Weights of a small transformer language model: no biases in attention or MLP.
Each number is 128 + 24 x the weight over its row's rms, rounded and kept within 0 to 255. Layers, rows and columns count from 0. Numbers have three digits each. The size before them is the row's rms in percent of the matrix's.

# layer 6 attention key, 128x128, rms 0.277, rows 10-63, columns 0-63
082:137148091130104130160119152151144128176129149133160102110101154118090154139129130124124137145074125120141112112152144095126133130157129164097119113113132122130169120139145134156095094156166148
085:135187120124125153146127169112127124125139186169162146136121100108122142153119119130163140108108099113118122170122117106118105159115134170136113131103088097125127132121139086134096138171139160
081:179101122114161131150153091148135136124133155114148125148113133164084151140127184124125118150141121128131174101133108124113134123113161112139139144163140107123082119098094133140148146092131102
082:151116135137176141117134139146144132162153150134120113139107157123136121122074147142140112140106112076081152113116162167138147102139123110147181123122095106138138129065127132109105137075093103
085:129123120133144126104147156130121136120091090144148118102102159153114146165156203092133129111113143085149138140108172120124126087166115101139160165146135131116139095123146144129098148121136122
083:147126110154130124141113133148121098075092137150154146139175111119110129112092088094116122132131122148144109129121117111132130085074157148127178155131127116116141154197119131128113175132126115
075:095116156127119072142138147115141149124089080121120109099151091120152142115120149111167132165145099189145108125107146158179098120109120122166056141145151146113145155143132106097141133154133111
083:068107153118106098106112138125164091115165139141126130111111122137162112130132136135113112138110144154136127122108119106130141146164126110094110105128100119125182154117129115083107148116101091
077:111139150117105158147138118162142157119091167118150151170124126130102117102111124136147122121158139126170110106131097130095066148144112135141094078139114138124192123128150173125109132140187113
076:149094109129133162167120130143110107127141112080109158110155137150147116102127127117149119099112120110124135130136115127133173205103137126136146093160138150124119138134130166125134123152173104
084:119155103139116110124114118120131134124081097117139132127129133129132129142131129118132137122135121129161078172130098122167146147095132147130185139163172153117145154122127131107076160140139147
081:119140120138144181095093097098159083182114142146125094149126132127131129123117169116119127106114151147154147145139143152118146117119132095171125106101138095104092070120147127123131115145129085
083:111121106126090089152134156132108133104116104135127120137140128128160140131129134139171117139123117117159093139133118117134108156124106123141110110118147192142097107176149172114145129112131157
085:114113136113136136135176160144129156094128098164140111157110129116118126094155131129129118134149182166132144129122131100073158143085122156127133089151116156158105151145132101102170137104125117
088:111117121129097112080122138119100120115121127153126156188107091122099126162100117152106125180128154140133116123173111126152142129088135125137113145146161166129142136120121083112107175114128159
081:180121126139107146123135099197104121112110126128125194132089130133097085097097147112114122115160150143113089113136130123137132131101113151149160102123141156117113164139141071150115128099146131
081:105109188137097114145103159140153144158114092138104094126090174143137116113161137121164124124098105108079123144131134107094105103127125132069093157100103130141138099111194168126117166112116143
085:094138105119144160145110141134133108127091115158101115145169124138149114125119113116141151167144139121165131143117150111141155143058103169104145170126123124081121154158125108087107135118149133
089:142102148156137101159145125128122121142135147135146125122159076161149119142145109142131111145088136102111072133092154120109164137128087137128120118124129110140134161108130085128143159102119107
078:132116110142162092117122116097098145147156130154104158134112112094145120176151151152157140141153107113128139101105109139127205092148148114116105141126147141122132189110135170103158098090152124
084:118145132114128120119127111149109112117122141101106136129178152122111112096134104208108105151108134140120131123160148105136113101094157084109125099143110151176150164106153150129130128133110078
078:133125134125118123165133143139125145131107142166117128142144111138105113141161091144134128130078175128088118163157147157136151113119128102141145119120142104177102120139130165123077148099135130
094:119132087154116139138153146193098137072138142121159133130111114157126152090144122140115137119104132133107102121133099088139155138140119105144128082158114142111156134163138085111106151126151145
086:112156087125122103085130172095174161097076119214140139142160145145127125123131159146118136115126128111169137156120190157162123101169101114141142131117118124159140150111131103131130137132125116
086:114146142100143123105081146170161158137105130104173129153123143121095140139106136151177120150163098106109125143089113156113113166107112122138106174092106136134162093102159126123100151139132130
084:119106115150136071166117121132116140134099100131139124115148117086121138155154109154122117151093129139178147123159110128175132098130143116122139139137144163136125158140113158100116135131154086
076:106156147110092151136073131165119108128144142089142129158144149145121145088114146101139093124117107130156112092133101151110181150099119115144138128122159112169139138163122127146192156109119120
079:098160134098137122136177136108122158130102121133112105136127092130142110135182122129137126150126152134070111151128118142093111060154114085155150180128131091150140116122092149116131102117164105
084:140091134166127110135120109137120123103161137147157121185105078114128149140097091091136120098139126114110116122103153123115145144150141133094138166168154137166144146128101156118119171161103160
083:168158128133139134146127129102117114162133144127138129116168105123123117165160139125125080083116124145128107148138130119092143134144124153156114117111132093133130106122116112174101132085116106
093:149157156130091140136114143178120112103099151136119115106127077123092123134125094159127140170097145113139152142139143134122142082109157138128129111156169131160178149123150089134123077138122192
106:067152144115141107123125142071163164115137126134132112105097141119158120145129164126169158128106126123151160143137151165141100127140102142120128137132080108092132084116181114122118119161119143
082:120120055129183122114133110103146089104131143180155130098088084121168098126194102074157113145125098108124147155127130101162119146104107130152156138090154110108100117139096152148136123118136124
079:075156116142135091121118135131149128135127151127112117092130145116136111141095110121095161133148085151150091143117120137132169143136148084122108131062126108141153136114122154135115120150162157
088:129096157159120103134151120078151120130122135116111082108117083129125155122186138132141132121131126133116104117141124152080184133112128087154126113103118146114101132128108133145179132174118146
082:123110127130149098151182133080130105107137139140087099148132098122139138146090131159147155111173142137135129186139097127118087145182113142144133108100141126159133143131071105107098130109174125
078:164133064117154155106140108143135114110089129131111142117133118149149101165131119130116144150114135101080136113121087135137138122126128164090147124119154165126159155121104125146103125128164096
079:147156117157128152115121137126125120114122152152080115141118123104092173118139132124131174128096107123141112124167124172160130136149121141121089135106091126116144141119124120111130106115127173
076:119126103154149170125139116133101113132117113108118139120125173135123153117118145176136074114141148109173135150146089063135130143115151157107135084144108144127155117115080142141165107148164160
095:126149128133114146110064127115128124150115173087144112133130142127137123144120085104129152133136119136086105141073148098147176105138142128122115134091135076121153121109137129112135144152128115
078:143152179146096118109136167122120107086158144128151144139130080147129152154107126141163137120075148123062127128117139131121081186153138137114077105099138115138135158130106142143147099158136120
098:106110119116114133072159103102131112109126097119106111145121136142096148096106177140136147154145138136122114125187106144156101110141125120158071135120147128130158108149121127131124103148111108
077:120100132135149158122111078146132111151156113140091083133129148142103112113113133148128159130115120194115137157126161139102143142150123168078111106149135150161095074091110128150143158138132112
084:114097119087200146150110132105125125131115128118131116092123078124158145106123106148141131092155138094132128165119152134107129128122144146119094136136148124135096101136141133130143117114114126
087:142147133114130128098089150170140138145129144098123160139071118113107131133112140105112145147148127104104142134130138139143098151111138094149145148130153120072134087128146084144131158132110149
085:130116083119117113139118152102141158136095079165138125149128149116152119184109153108161138128129159129142105144124138174123148106136071131124140172183132107120096113146156130143156095134070136
087:094146135141154114115125138155180168172096119147118154129085168130136119150127145144173099125158114137137172152156131126135109121107140132143149145134189133102124105119142208137124176132116093
073:103084146127143117164099161133133139105042138178118110145124138096121134119158139152141118136159108124148141080136113106135150128139128156151145164117118137148153125105177133119086146113138119
084:105139126117132164120100115084100112155136089116125123104096145151115115135151133136133137115113136150146197130101129146104102149152116116147150120141120166150138071100137170141097128135138106
080:135120144095119162128146099100100082155134158109100137149119105113146117044145103105142093108121131120117165174133139113106126106165129135092143127131113173089174137122111127115168120146141127
083:136160101126144120136108145120119156191142112138133130125108158103162126130135148129150164119149138124130156159101159127148076144134107090116150092094144133110095091120135150140082153165092125
082:125143127123166130150165135090122120131121135170182106134108090122117135132121130153146149148113138150161130161162132102122125091145089145127119082154096155136105112155112120132109103147085141
082:176094137152136154148174163096147144103098127119148102097157143145133165121151146111118136073104105100126126130094130168101119091150097110131134165090129075166102102105126148129158120089112136
079:172132141107092111109128133152141130164158104105125167148160165108134120122138167130117119092123136122120121151120082118123167148090137136145149115152087115129095127168101158130138192131125108
# layer 6 attention query, 128x128, rms 0.303, rows 11-63, columns 0-63
071:146132110151067137096134109115161094133155149136135116103154137130126134147147124129134124091094097096139154142119172068144124162145183136087132102116109117127146120137119140164121124110124144
066:127125146132121167097134130155140157109091158104096155128135094170090135123086160116081144113140135155112194113122155112145121112104143168139136136145100081117136124116113132135094127117165081
083:116128129107132145115129130169182134146143136096094118133081139150071078095149157185137110091120150154129156086110091110131171122136141147114142109112144129120112134129153123158129150092118138
074:115097128101116122103117140129161177146139109134129143089146146109122089147148143118148146094136164133080135138090071117121147133145093129089147114128071166123164127116134127110099112113103154
071:163133096101129154125124147156168112111100137135107154137136140113098107150061135143101068112178118126151145151121113126129133131122158114135106146145147131149113146156097120121077182098135160
076:141148123147088110155109122102175125137123118129121108113119131202155160142121060153143147131097106106153133138129158128138120160160118111110153126135106146097136115148131100090155136125136077
079:120108127113128145073107140101157062121128152125148170146135118120110146109147082147092078159120121145158136123109164150105153127106119119137155136113134147137116115144142089132150124151127111
060:133147147094114129141134110095135158140181085168140104132146171130111130168126088155146102103136134100120099104130199113099117147123156123175146133138114108120116088132131091114134104124179098
073:134156120127147115132104123160107139132111067113152147126167115107146119140165136130119151116172121108119135156112099161169124150077114110158154165168162172083130143114109109117139113157120106
077:117154091123150110131137138127108156139113118129110114126119135118142148201157135100113109130127129109130130126114152092137122133132136124122172157121175139117099138140093175147110151126174130
076:140115128110128128090106101116149121154157151084082113110181146089145135090109126122104095164141136157098147102134134133152149112113139148150116117095129133113114103116138128147141111108109130
081:050132103118112150143132120137130150121133127096136124155162192147148113130137118147146120122136136132106096137167108090094067124120097119128110110107104155187093114158096177118146155136168152
077:141116149103124117114115120141149111115100103146113140172126140127169129138124132133133133134185087145128149155154100156104151143104154144085158119128144140146140121128087138117127177108142131
070:161135136161158100130127129141125103115082124109170119115128161110148106155174108164146103182148079100116133155097143151108152116142131162149145139102152145164118122120139133086099157112115131
072:112144125141090148100136183131106132119116145115109104133109159141108133124110156138076153153080135198144114081134130138123158113113148115126129137149175092151156121132158170151108101124096128
072:064111141143104090136148130152126084142140168123109104128130134137132140123163088146105153110111135119091103089105169110123105141179138099145095129095110108126180104132098152150120119142116146
076:103115109115144139118126145116183142139085122136134146160139138125142113160103135130154114167165111105164124156143128134161159141136115123166116147137163096149136096143108130125123165134133165
072:131135129115097081150156146153104123185124122156102125143142148158140087117082129102150124110108087133134087117083153111139091167106125149145144152135155125151137129095155121125144173104213153
076:107114126096140129157107120130115101093135103125096144102139152118141140105136117147164153122132164135149140104102139151110174092116155124161132137128103137144131137087139119123133095121146139
070:146101132117113111144074135149085093138136123121135113137136154165127100131126150127148095133137129110112109143143150146107129124114118131185119180151145144164148133123093143177160171118153115
070:138155100150136102117099092124140127149162107129139086106120134168088110120176099120127160143092142130089081079146129137072111095157107094099121113105092143155129121120179156142074137115172132
090:162198100132104149103134140149117117131135132154110115134124106164134155120119139066096149129059146147162127134124127133106106160125129143107144102198112115144096118137094081115092139126126131
076:103124098109110124115126059150150141129119119132106107109109128164170112107164161122147128096085113124121160148145103138129077155178126135116121132116133147113099104116132150168110131094142151
086:128135142148149108143127088131136147129113175112100102138117124149152104104140065138154111126162056136079112146150154106099124150165134127125105161078141127114145138114144168125175144141142116
077:127116098135110111133128160110132135119139139165132138114100129110094112163148103121135169140204082144161109146132081161149132138136116095171120170152133178125110128146097124106093128163088131
075:109115133183104140148163098144157128097140183112137138174122150118144121109162134100141143164148148144082133155153135116136087133110087153119112109178097130108127138127112112097182175126150121
077:124084146086108103111137119108124125084135117145109130110102120097136149156126132110158156115105109115092131130118116090128144149135138135106113111113114138083114143124139123123130103144117159
084:115181131137134117170158129143127150105126118109119104140094088149073135110110101117125154109125132178128067087135126160113124161106111116123141179129140089151146136146140099144078090166156163
080:144135121132170188080079101150140116107113156125099142104111137128108143128094138126129120087139107168115172127129103148133158140124156124123151169131150129091048153117121145175139124099114115
095:084133131163097138084128136113170102125135141093110128142122143134126107139082147129100140146061141135126114109099139128079119115166136111114130140132143113160121126125116145115109162119139163
109:179098156139110123109132076101132116155124145155135132128122147105095134145173095143164142113158109124118146139154161113122128129184136121112087156082119175112135139106114145147120105121123134
078:123174133121094118097154107166126097124134106118139159130126161135110088147134114120150133132176142148096123152113153077166120147126115117101136116131123139130120101133098166139073160106125119
079:169094126131141102131156094118164155114134119102105175134105127137122114137133096169167132082127110135166168161149139180150125134157150129153098119092108163126160152101145097124138136157129090
082:168106113077137102100140151133114131132135084130141164168145131121122146118120127128128150131113166115128131104127157095128117126170121128090090185126062160111143161155137137093095160148114108
069:122132149138142116114143132128098167125121145140120124144096091079152132115152168119124143111122109141083151137153160131137144133146127125098121156123167148085195127155177158165128055085115094
074:122144124099110103064144109153112107152119115149126173098124132156162124121088163129121094130157133144112144108150123138108164201085151122128097092121142128138125106117116126120144107108120142
078:150139132147101115136163166093130080124164134114134140113131082118111155125096106139139094170087125124162161165124175127144112132178160153104128111140117129123170117143165071160104115165121144
070:142087126117130123111140156124136118131122156109090107111108124105139156106141181126070139130149108111169168143140139186173184110129168146110162159157143067148095094147144096097127154099078122
094:114092114130126123158089131135163145131126141109094100112143140163094135176148085150154077118159124107128135129186148088137132130128166140169091109135146123128169140131113141108153151149185135
069:129076148114124157131154127157135101199142135084102137143135064149112141138147119171140159104115129114120084122124164121102135178130135155125129103114171147107145107122108136161155142092138117
079:149153139176150144138089138135135079154140146157118108129080105129090127136097146107141130109093137114117160072113157155120122152125118157109172160125078126093095150099133141148130158128144137
077:101120113140138127118149121134108149163146120151116118159130110161179100113097092082170107118159100142126101096095097173145115148105134125159128140088112126127122133127120142102162138130137118
074:138145135118164124108147149152112109113127149135159130135104113129099102134127109068117120089139122151114173133079132152133139153135138114138135171103140131164132102120117127164064129106142129
071:163123126145084134133122159111153169163138152099144129139151163125138100170111085177132103111109119112110099094173112133150085120102141115140107125125115084147142134111113203164132165097134128
080:124135130151141115148122113087157108122158086131149135105124115130123189205172139145129149120139138136102092096193102150118127102137152095125142124124117198123110135103107147115139092137137080
090:130105111081149104186114166141156120157118101104128102144127171107152120164154110127175148109153123126116119129121136080155126123129127081174123163118133157115106144097132194129096161088119134
077:121133110099137140144109107140160154089097150138143132156107139147125126105121115112136116184162109128124120127104124125096152093173124127146082129108146138150171073126113132163136127116135107
084:113119095142134149161142128159117161102091131155132132115143170155128151117151103161153113103120115111143113118132117123091104146144093169132137137085065097133125097112153111149124143115076141
078:114132165125158122115182154120143125145153148099136093083092085124120182123095166101120129142143111119100124168094134133151161149111145148104106125116116071112143143119135056120104131108134149
083:157125128120106095146145118123129118191152129126141086096135132138132105142187107174121127077131146095141126095099119154126140139122138099136146127093106113088120103129144148158150106115125140
081:130090101146165155159135087122113133111150135149132185178122162163133124093115118111158163123087122140167110142143134090117184124188121145070147114108107125103109089149133128112145101122080114
080:118122123113166116130181133122114134168097141157078087116086130171156116121110164125110138086161124144127139137089153144112117128151097156143129121114100154129143137100109131141140135122154116
075:104136127071137144161099128122136176127109168096127145132156100122123097084136157142092118174161167110110135122099113122114102153112120163144113154152171123121098116135104107109104124135126112
# layer 6 attention value, 128x128, rms 0.25, rows 0-53, columns 0-63
078:082098116143124135092133121145139158162095166122114112091159100117128154119130096127116130100097118161146135095111145110128095149126148131166123148106183118104101096120162134092168131136164129
091:139078120131109136161157138177169121203129129155129088131130121104100113166131173127143168133158156075107132114111132102152126156121113111131123129125132123087116109114108154143102112133085122
078:128108156105118074139123151094121140156079176121066163129169122108136088090143092121148117131121152114137157120135163149120110126140119127132110102117130173105126119131153126102128148134146109
076:134102087151104127168160100094097134116148099138094120140157152150123102096157104137154099207086106115099098131090093121119131098136111091112157114148130153127107126146125111141105140141143135
071:113152110095058155091151098065112133108129175108138097108142149152166063086134158147147109126111100136154163105130149128109139160159116096115119113120123114130145132128118129132132131124111166
091:125142129153152145106103105060089131138178159127119117155119121123134097127119127112090118137114158158141150169189109160140076111176143170136146118127130096124156121127115130149115161134155192
078:099127100173078115145099162121093100128116079153119131125177137152130135152146114121165134105119105129133096159090119121134126127108117104133155088126146101128127171150154145092123133153096166
080:114136110136120135122083151115080129109150128136101167110114117123137171146123094151142123158107145137146143114154067085115100170139127143143123125143083128087105124130146171130129120127121139
065:140150157123117094135143201172131104117156123115156129128139172124119159120130148124141139155154128089119099125131120153162061141130122113106141138126129130145124139079148118139182162162138100
068:142121096128123124126149122159148136151151176104131121188097113120133075119107127093130162109125111131118080139156118094125103132157071129142146136138094170159160129111125169115134128137163134
075:089126193132110076172169146107134129121122117126173165081084122108154139151135137122124137146100102113147082198146119119136147131115107126090096124136093101103098112142131167103131141134103161
078:120143062088157088122124123178117132129100155145137181111108112136101125138082129129166144132114107175122129170121141089114117142145087163115126114113153101110149115171094126099115148117119146
078:105157170147129139162097153129149112101116139119145147117141190129135138141115096155165135155156133101092128133057132129103133152130081106126138125082169111123117093132134111109128133115131130
073:124109089081160082127137183144156073126110120131095119114175141114180119131136080181121128112132142133142097120115123110144150138127136126193097166099104117098164099117108135112127134123097123
085:110122138154152111130094117102102146120134147131150170097138081125129107178101133106114111112132129159168124135138145121156137148091130177167125085127172089096135124106119114106143106088117149
083:142098149147163159114154121117133120111083092142127092149121155175140135151072135132162119141148097087108130064166128148117111130143129124168134116119102133174112133151117162146136159101132133
077:152133111134110089148197106090170070141156100139123120135126140150168115166095097129143105134144096158123101108087153103129144123157129097126141104106122134131126107158126134134126133136128134
086:132107167132136104134154123167137127134108104124098139154155075172129123120112112118110133084102099114126127111114136131129123180166165146147114124099161135147109122138086120147152134127146100
075:129149119133083161101134113058103154093146137093119139129082115159135168148109128124111106088113158123133128115094080157100143119134083141114139128121109124150128111160147128098157146082153149
075:118124087126110104136129116144149094122105131177129154110120145120156090101140116137138134136157094102124079128098165105113107093134106099116096123110097111125099108148105111140084151117126111
071:094114138114136164129139154138137108156099143134075128124150074081070109163091149142157120141079128146141112160142115130153122134086136125163133142103128111142140144125141136123097102143086119
076:116132128114133110139082110148090130153158129117115129137104129078099157124141125105143186142140113121116134111178081147118119103145143128168135120091114114087110118097174107130134133158100149
080:121081148150112156110123148087115106148112103115145117148155093149140150081161132141149138168102143154147142109108143141123105183101121132135149139179155119143124100117119151109135087127101118
073:109158106128100199116109142153110139132127129153131139124145106144086119161140130077115088110113139129154143124150133127110110147131119095117145115131160105162101153158099130105161142144111123
071:116105096157140145142136122138106144118144136163101126167156127189090051091135127131121120118128082119122137122179180138135099162138151171141164118142122135131121106092128157145151138124121065
077:106120183141087140136135102102157149133133130137141138109134104145104100151104137089129126108136141131199087104102105117157121120096121150143163155125121136143113136119120110129088148093173115
079:148121080146125100162110098178110108114128152111160180138125137106111109106133120138113186157168129110147113185150155138157086112110109121152126118104109145161143136123098125101124154109146127
077:169158108160158085117100109126123104068122108099127134093119130120105171114156124149087112131181141097155146165136113164157132109112131181129130139122093168181127141127082119120183135109103119
080:136156123158133153165168124140122131087148132152121100122167148120122121116128127084090158133061156124133097135114137107093110166146167110148175111077136155177093152168144084142131107151151128
069:120095150131133137173072118116140141128128132135112131137122117144134090092136111167172126153167108091114134146107135114164159117112086146134137096142162154176116097165119088098127100134098105
068:127120100125121112119114118111157135103124091119137112152119140121147177075141138100150121114136122091161124167100115096074149068141113162169142098172109125100140129152151082112154117127121094
075:140125188130164120149105193124122130129168130109105138130169084103088169127144127125104146140090200093146139141167157137137119167191159163115114095153116140135141129136159127141116101142140096
095:156101184136104138098098128147107144123168131121162126130150131110057142146108101112113111116134150155096143091169124134107156123117142124131097122116159148101138154105141150120139090140093165
106:150139086088108149128130098124135165130144137140074176134122156099160092114146161124181092108125136085181129156144128148144127132131088155108131112092129145132083124104105114112162151153086154
086:090142187142144136169108118123146114112079153168099131158168153166145107145095092154138149063100110142094101122075132131162105128123149072141144119114130083152135143143086120129106141126179125
085:126123140153125164147094163098121149138103115112107148078125103130111162129121137101137165172079149125141082139123093125151120159176131122129153153151076144142122109135177151153120149132098102
085:126130118138095155134127113130155102126088113144143165130159130201154204100102149120118149083161133143137117157140155131138131179123131141125135129137123125161115107134176111099118097150152145
114:158157143127104116110149128100117117150146120132096147154111122143135147119143066151146108139159112133067156116119125179109111085148153140114136132108110120133152157116117142149129135126126107
100:135120146108105115151138135123121104116125091151186124117115141107173130145096175132120101115153128137148112178089117153099087119135106140115138175119091156123106105149126124146114167149111104
096:149113150124124117126100112120143113118093143094099137109146115110143078127142122142185082142158141102121185115114140132131116118112112142194133137128101155134115137172107079132162121134169119
097:131130111132135102161125149104097141099118109163147131142138114119108149122146137187097104119135155135136174172148138133080123141140135149131138132166137116110112117157153126150093091126089167
096:112114140105148117117136095130102103138124137154096142140131095149096163148137102163111112119117102080149127115145116145165125119151133086168116097100138113151134142086096111096135133176181177
125:098120158098103130122147162151130129184142122121149192123128071090119121161124107112119137132158187170128102125156123142141108139124122135148104121110111151127134137129088153158085113115065125
107:115077105084121103156147173158148127114145143103116095135095105074117110124135131134118175164180140101093085135120110112153140131116118132098087135115144117126186123114103125082113117115085155
096:139123114135186095165172158115138093153135160156144122138113093133105135125133115127122131142114133100133105083186117123092127093139111104192140151130121104114135135177140118123109103175129128
099:133132163125141179126146133096107110085140083133119162125122098134145169175103141146137110156136159150102154130140155123079121136176120151145123109179113094176158136161150106123108159143114161
085:116132137114159116095116142137138139126142130137144143086156122081105101080114154145126136159121080086102127121111154167150190162117105188142104121162110130085112109123139122153144144142122138
096:147139159134117081074121123190138141149100163127122144127132153147127147152149151091132129105179117141137123125109108074150118127161118146142118148092120132156149160147128163109153169154102143
103:106117133139143105184116108171107147120115131166150108090085112123118138113137144084128171172114089154158088128123162124128106127111121108120180140133126128134053104148150140096135131101143095
095:097089123133162148128091120135109131125153124146115138144094187142134102101123145091159137168135125121112088109067081140131208140085122137167116120154122115153119130145176137118141101129127116
073:119133128115147142165127151134147121097088131152120156106152112121185140132087133148079088092122139127132136091127116135125098120170142132116136120143101143210138135140146071116102114093148056
097:102148160125123121090118134129134133193140161143164149066123115094109124129107135114137081103172096141080117125156175156152154135118145137119127123115148129105116115143163158145154110131116129
113:149107156114138163130154149124134120116078149150104138092127147190108112074108138130107139116132126104152085148123115146094094163155123141178116120093121117143108126123113089145130142176125064
104:102129147111154159137122125150098144132118136166134078127118158147150173135112150153145144108147121103154098123109129108138169132119113150100058093121136102115120146108099147114129136138153133
# layer 6 attention output (transposed), 128x128, rms 0.226, rows 0-52, columns 0-63
089:118151111100118151118128145154094128077086076153138121178129149162129111112107191120138153135124143133099136090108120122131151145114111152106129131152110176140151102143148139133116094080114110
104:126164145129144086169119141088111137097092157152126149105142103110175123151115114135101131114115069138129077189102133130111160133109123140105133141136132089141112164151138107122120121122141124
088:131169141138099106137134166144152125071146123093154087135090091115110133176119122119132142136158120120100090120141131124178136104117112122125118129191147116147170151150122103170149125135133158
092:126147128106130149076106131128169132142196154099141191128109101112139143107098122095117137103145128145147166123130127148121140163107122149122156136128134091126144114101147107158138125160128156
085:155167130135105159149114125142108080126180092154106137130142094129116170126147062098102149110110164120111131120131153126156139146162164152097146114108132116132179161142159120119095088159142100
103:087089143132119097102138134174128108109119137121095120173099125170172126131117107110131109167118094079137107125105152124151130120153158121124122130112142130160125102112115111074100156112160127
086:136129123114158109104151108145175127168124156062074158101090132131107168103120129158132141127131100134115174116137088098098120111129145104116108098096135120118157092135114116189111123119117136
095:105130150141128113097124112126130148140154140118107068146154136148129105125139139127133095108124080141123109150105171152121140116161170112141105162140162104126184107144127141117160132114120148
077:117103117132173168112140109121147162135136104126124159141092122096153101138134142126119109148146123162146139163202075125144150145122104127130080101100154165123139147138121150142136151120115121
078:134136119125160126127146155110122154120087106174100131125124113138116119130144107144117138151096120108135174116083156130127173106150133102149138132132191117127153178128120094080122110121174112
089:143133114153140127149110092155138175190110122086092140139130132134128097119117117111136085153170119114084142113094110120114156136116133136181132134107126126119161157118143116134104115133159127
086:132135167128118091169114119114136133130117119087144126114159128073129115126089114100145167139128120152141122100133144114179148093097165107156121123108134122106116165146134148133155093124157086
100:163122108111091162146109103169114120140097102106125119114096141118128090114106099101112109092127102146134111092139125152135146124105141079103112147146134130143092159133138147161125118103117126
084:124140114155064158100139062133132123109133129165143156105109176149105139123160170101140069096144160125130135136152143099146128109110146125097123123141135151098133106142130135130136148145188153
097:110120154105116112152124128134138141119125121105138155144127148135145099105166135148133153126138102096114111115129133131170108125119072134131095146141149126116151150123146154117109144124151087
096:094145127139105159152119108147129119124132119130148103101121079122151123083135116085129137156094167163146144167088116156115140127178092117132123138090142123134117111106131151099137135173108129
093:138152146134109185083111118166117134129153170138115158089144146103104158159081182130098104145142140124128157129141093076198147153117172131125151095140164131090130151122113142138122144118144137
095:139150086127165159129128139130130136130091162169146149100117156124125159116139162110130120164165118149140151174177135164146141102086140141117142117148146177080115135129150146127085122148082145
091:133118147129142174146135110183106055182142141129124091133096124152084105090164106109160152151112135133134110127125148110142129132156144165159088100117111118106144122127108101144093148140148161
094:151108153128114144119164119130116148139143077076117168124134120134136120123109161121135117122140124140149092110100094136114158155055151118120190074124120099165142115094145122123123110115108108
094:167157126113083084125123130132118090114144138111121145077155109172119162119145097191126097117100126129150122085157123115130134126099152108142112132163149128127132140131149148143145143108162136
100:140100104139117135117130146117131111110136149131148159138147065137175129147148109128119122119127118129135125126142174121171153098149122138087125144142171118119081161163109115141156134110126114
098:149132083149156133159138156129161110092130110126150097132130114161073143132084109103101143131122122177151122138126089161109099137153112111133123163131120130136153158125146087106106149142130112
089:154149113124103130104140142126142117151123127139104122113142163145164138085081133158126135118124141140152126118102095144135125140134127109137108127082068129115126113140136093094123117092158080
082:110131147119089163084147148142089094107122158105091145140143112139131130118113134123081146163132142134156098144085109132115138108079124137121121129151162134128153119140150106135103117153121132
082:184115106091160131114116144129136147118144135095115131137123095133145125113131115162199135120149115147117157146155111133127135158090160138137102156130143132086132147125098106132163121137138176
093:105104135124136124114130129089171165131154127144101157163109161142110115121095181136132155115084118168144131089107149112094136148153101163121118146088122136112111123139135126154138091161138100
091:110138128122079143146133081128133128189154119155171121170134135134104114148115112145117114093123128116112096119157134145065113119149098136142121129075128097103126099111126162134114097120114126
091:143093155124139130181161123123090125143100146104153132089123143125160143175126111140157152129172108117110191141130131155146123113151144152099114103140127097096133081130135138149121116068100154
090:094147125141154135089096141141148126154160125112140098134131151136099124155108170133110158085110124139145146107107190150110110116114138116147118134108121076086158144073139187178114125150129126
075:114101154183136100157143066124141131119147152126137124090134102154129123124132136116092124101144113166118139088104136124136113121097142125110139125134086138129125135114102122140149137136145160
089:111168124126136094117124122153146104130135162130134086151084195137147099141103112144129132124182092159126143126129118126165116110104147141140120170155151161130127122111134146127149147125142140
095:096141122131113119136143097136151128185136118161142105112157120140110116104136116139138145118143106175130096126119101120106109166147111105150108126131095150087162131108119143123134109140103101
099:113131148132097143158151113136118091112115134098159076126134121139080153126177116064133155158105162119133137089133182126162146138165137126158113137144135136122123125121136154134107117138158154
092:166116146133146131106117153113138137134150120159130163170124111107117115114080185131118113157132162114117108134112128108121159123097117146145141140155100146167178155162139069091179134105150131
087:116104159108157135124126111150140109136122124100151134114154100156164141141154138142183131165133106083157122130136125149140127141133125136144133180148140076139104083154096081090142172082135169
093:132121163123068092084133149161163114095162158137135141134124130083155133143148134115129081167147116116120112090145139112200150085088133123133093075145116103134154140115125121130140162097142145
099:080127137131143109160159160083133167114104115125091154112140087104174111133107141110109141158115115151139140116091116119140183116129163140148192116116121124147137173130156138109123103093121104
100:128106101114152156112073080200125133130123130111102089127127146132122116117154107142100110094127146143089099108132139124125123102112139129171147188177181134118123131112145170178101143120125154
092:141133134173161109112144143137096149117165083155127096132139133144130119129122156111099118059124140102140146101100159142134112128163087155108154116149083100154122155117140119125134140124140141
098:114142104170127114141081146106214163147199146106117072151080139140131131189121100146166154127128118155101091099157139134149103161124155105134132152101129094109133137128132098121132143157118142
099:127097144119112131097135138074102115117120137142112131115106127107158134084115187114125149135057143144131136125134118106138107098109156109153127134108086127134112153105081108103122078151124081
109:147102109120137090158105129112129180183082104128127119081137169104165117140133116147163116116161121054116159147141107144149098117132143106167134126149110162125155136122135132100098139151154135
100:147122081068085123121135133111157116152142070134170137088134148133106152136138154147143156117112208120161130094156101152096101136127157090125126103121122137105112107134132131162128109126134127
090:121109147118113157114131109134088144174124132101081092182128149121144153121153161161121094121119153125100116137165135130093141131107112126143077118113121119124090124144126182125143105127100094
100:100129147135149124091142122135112121142171114094109181144102172121160101112127084162121138140148097106090184093164117120167113142120159090120123114137172165086143153135135139142142136141174102
092:153143125131095134153144090104129131138155098134124171114111135130109117179180088145151159128129105140133100127140111105135134146161108136142098121094145123169136133139123125153118065123105118
095:124167148105121126130145143117128141134134154147124100096144102125117185137108133127116158144132111117161081150065109130159137164097180104095136146188163124149128151128127112103096136130153133
103:146127129138094152142137113158113113130111122124095099154143119124130123151159156136177137127114123120149154160117136116137114128118146111104112153164147113124144127130119156097143128130102152
094:114132100158150106169146085077145146122125141165122102111137104152111141142127137144149138075137144115128132111132129130140082083142140144121150123121139169107122122149123134154128120115125094
090:124122106131180131090141129112140162123089115124109143123142148104171169156129207125129136117159096112157161140163128117147127147132142128120152164125174106119157137113129137177129152097141144
093:134159122115114110196126107130122150090101124153165091147177138139141088136117114111116151164117139145184133134120124131132109071156090123123128137141120107152154153109162155109146127132149138
106:157146153138186120123101114171124120169146175134154114140137114094108130129113137157112102128120081153125131150139135113134185112097157128132104160087139090093114170136125133144154130133139126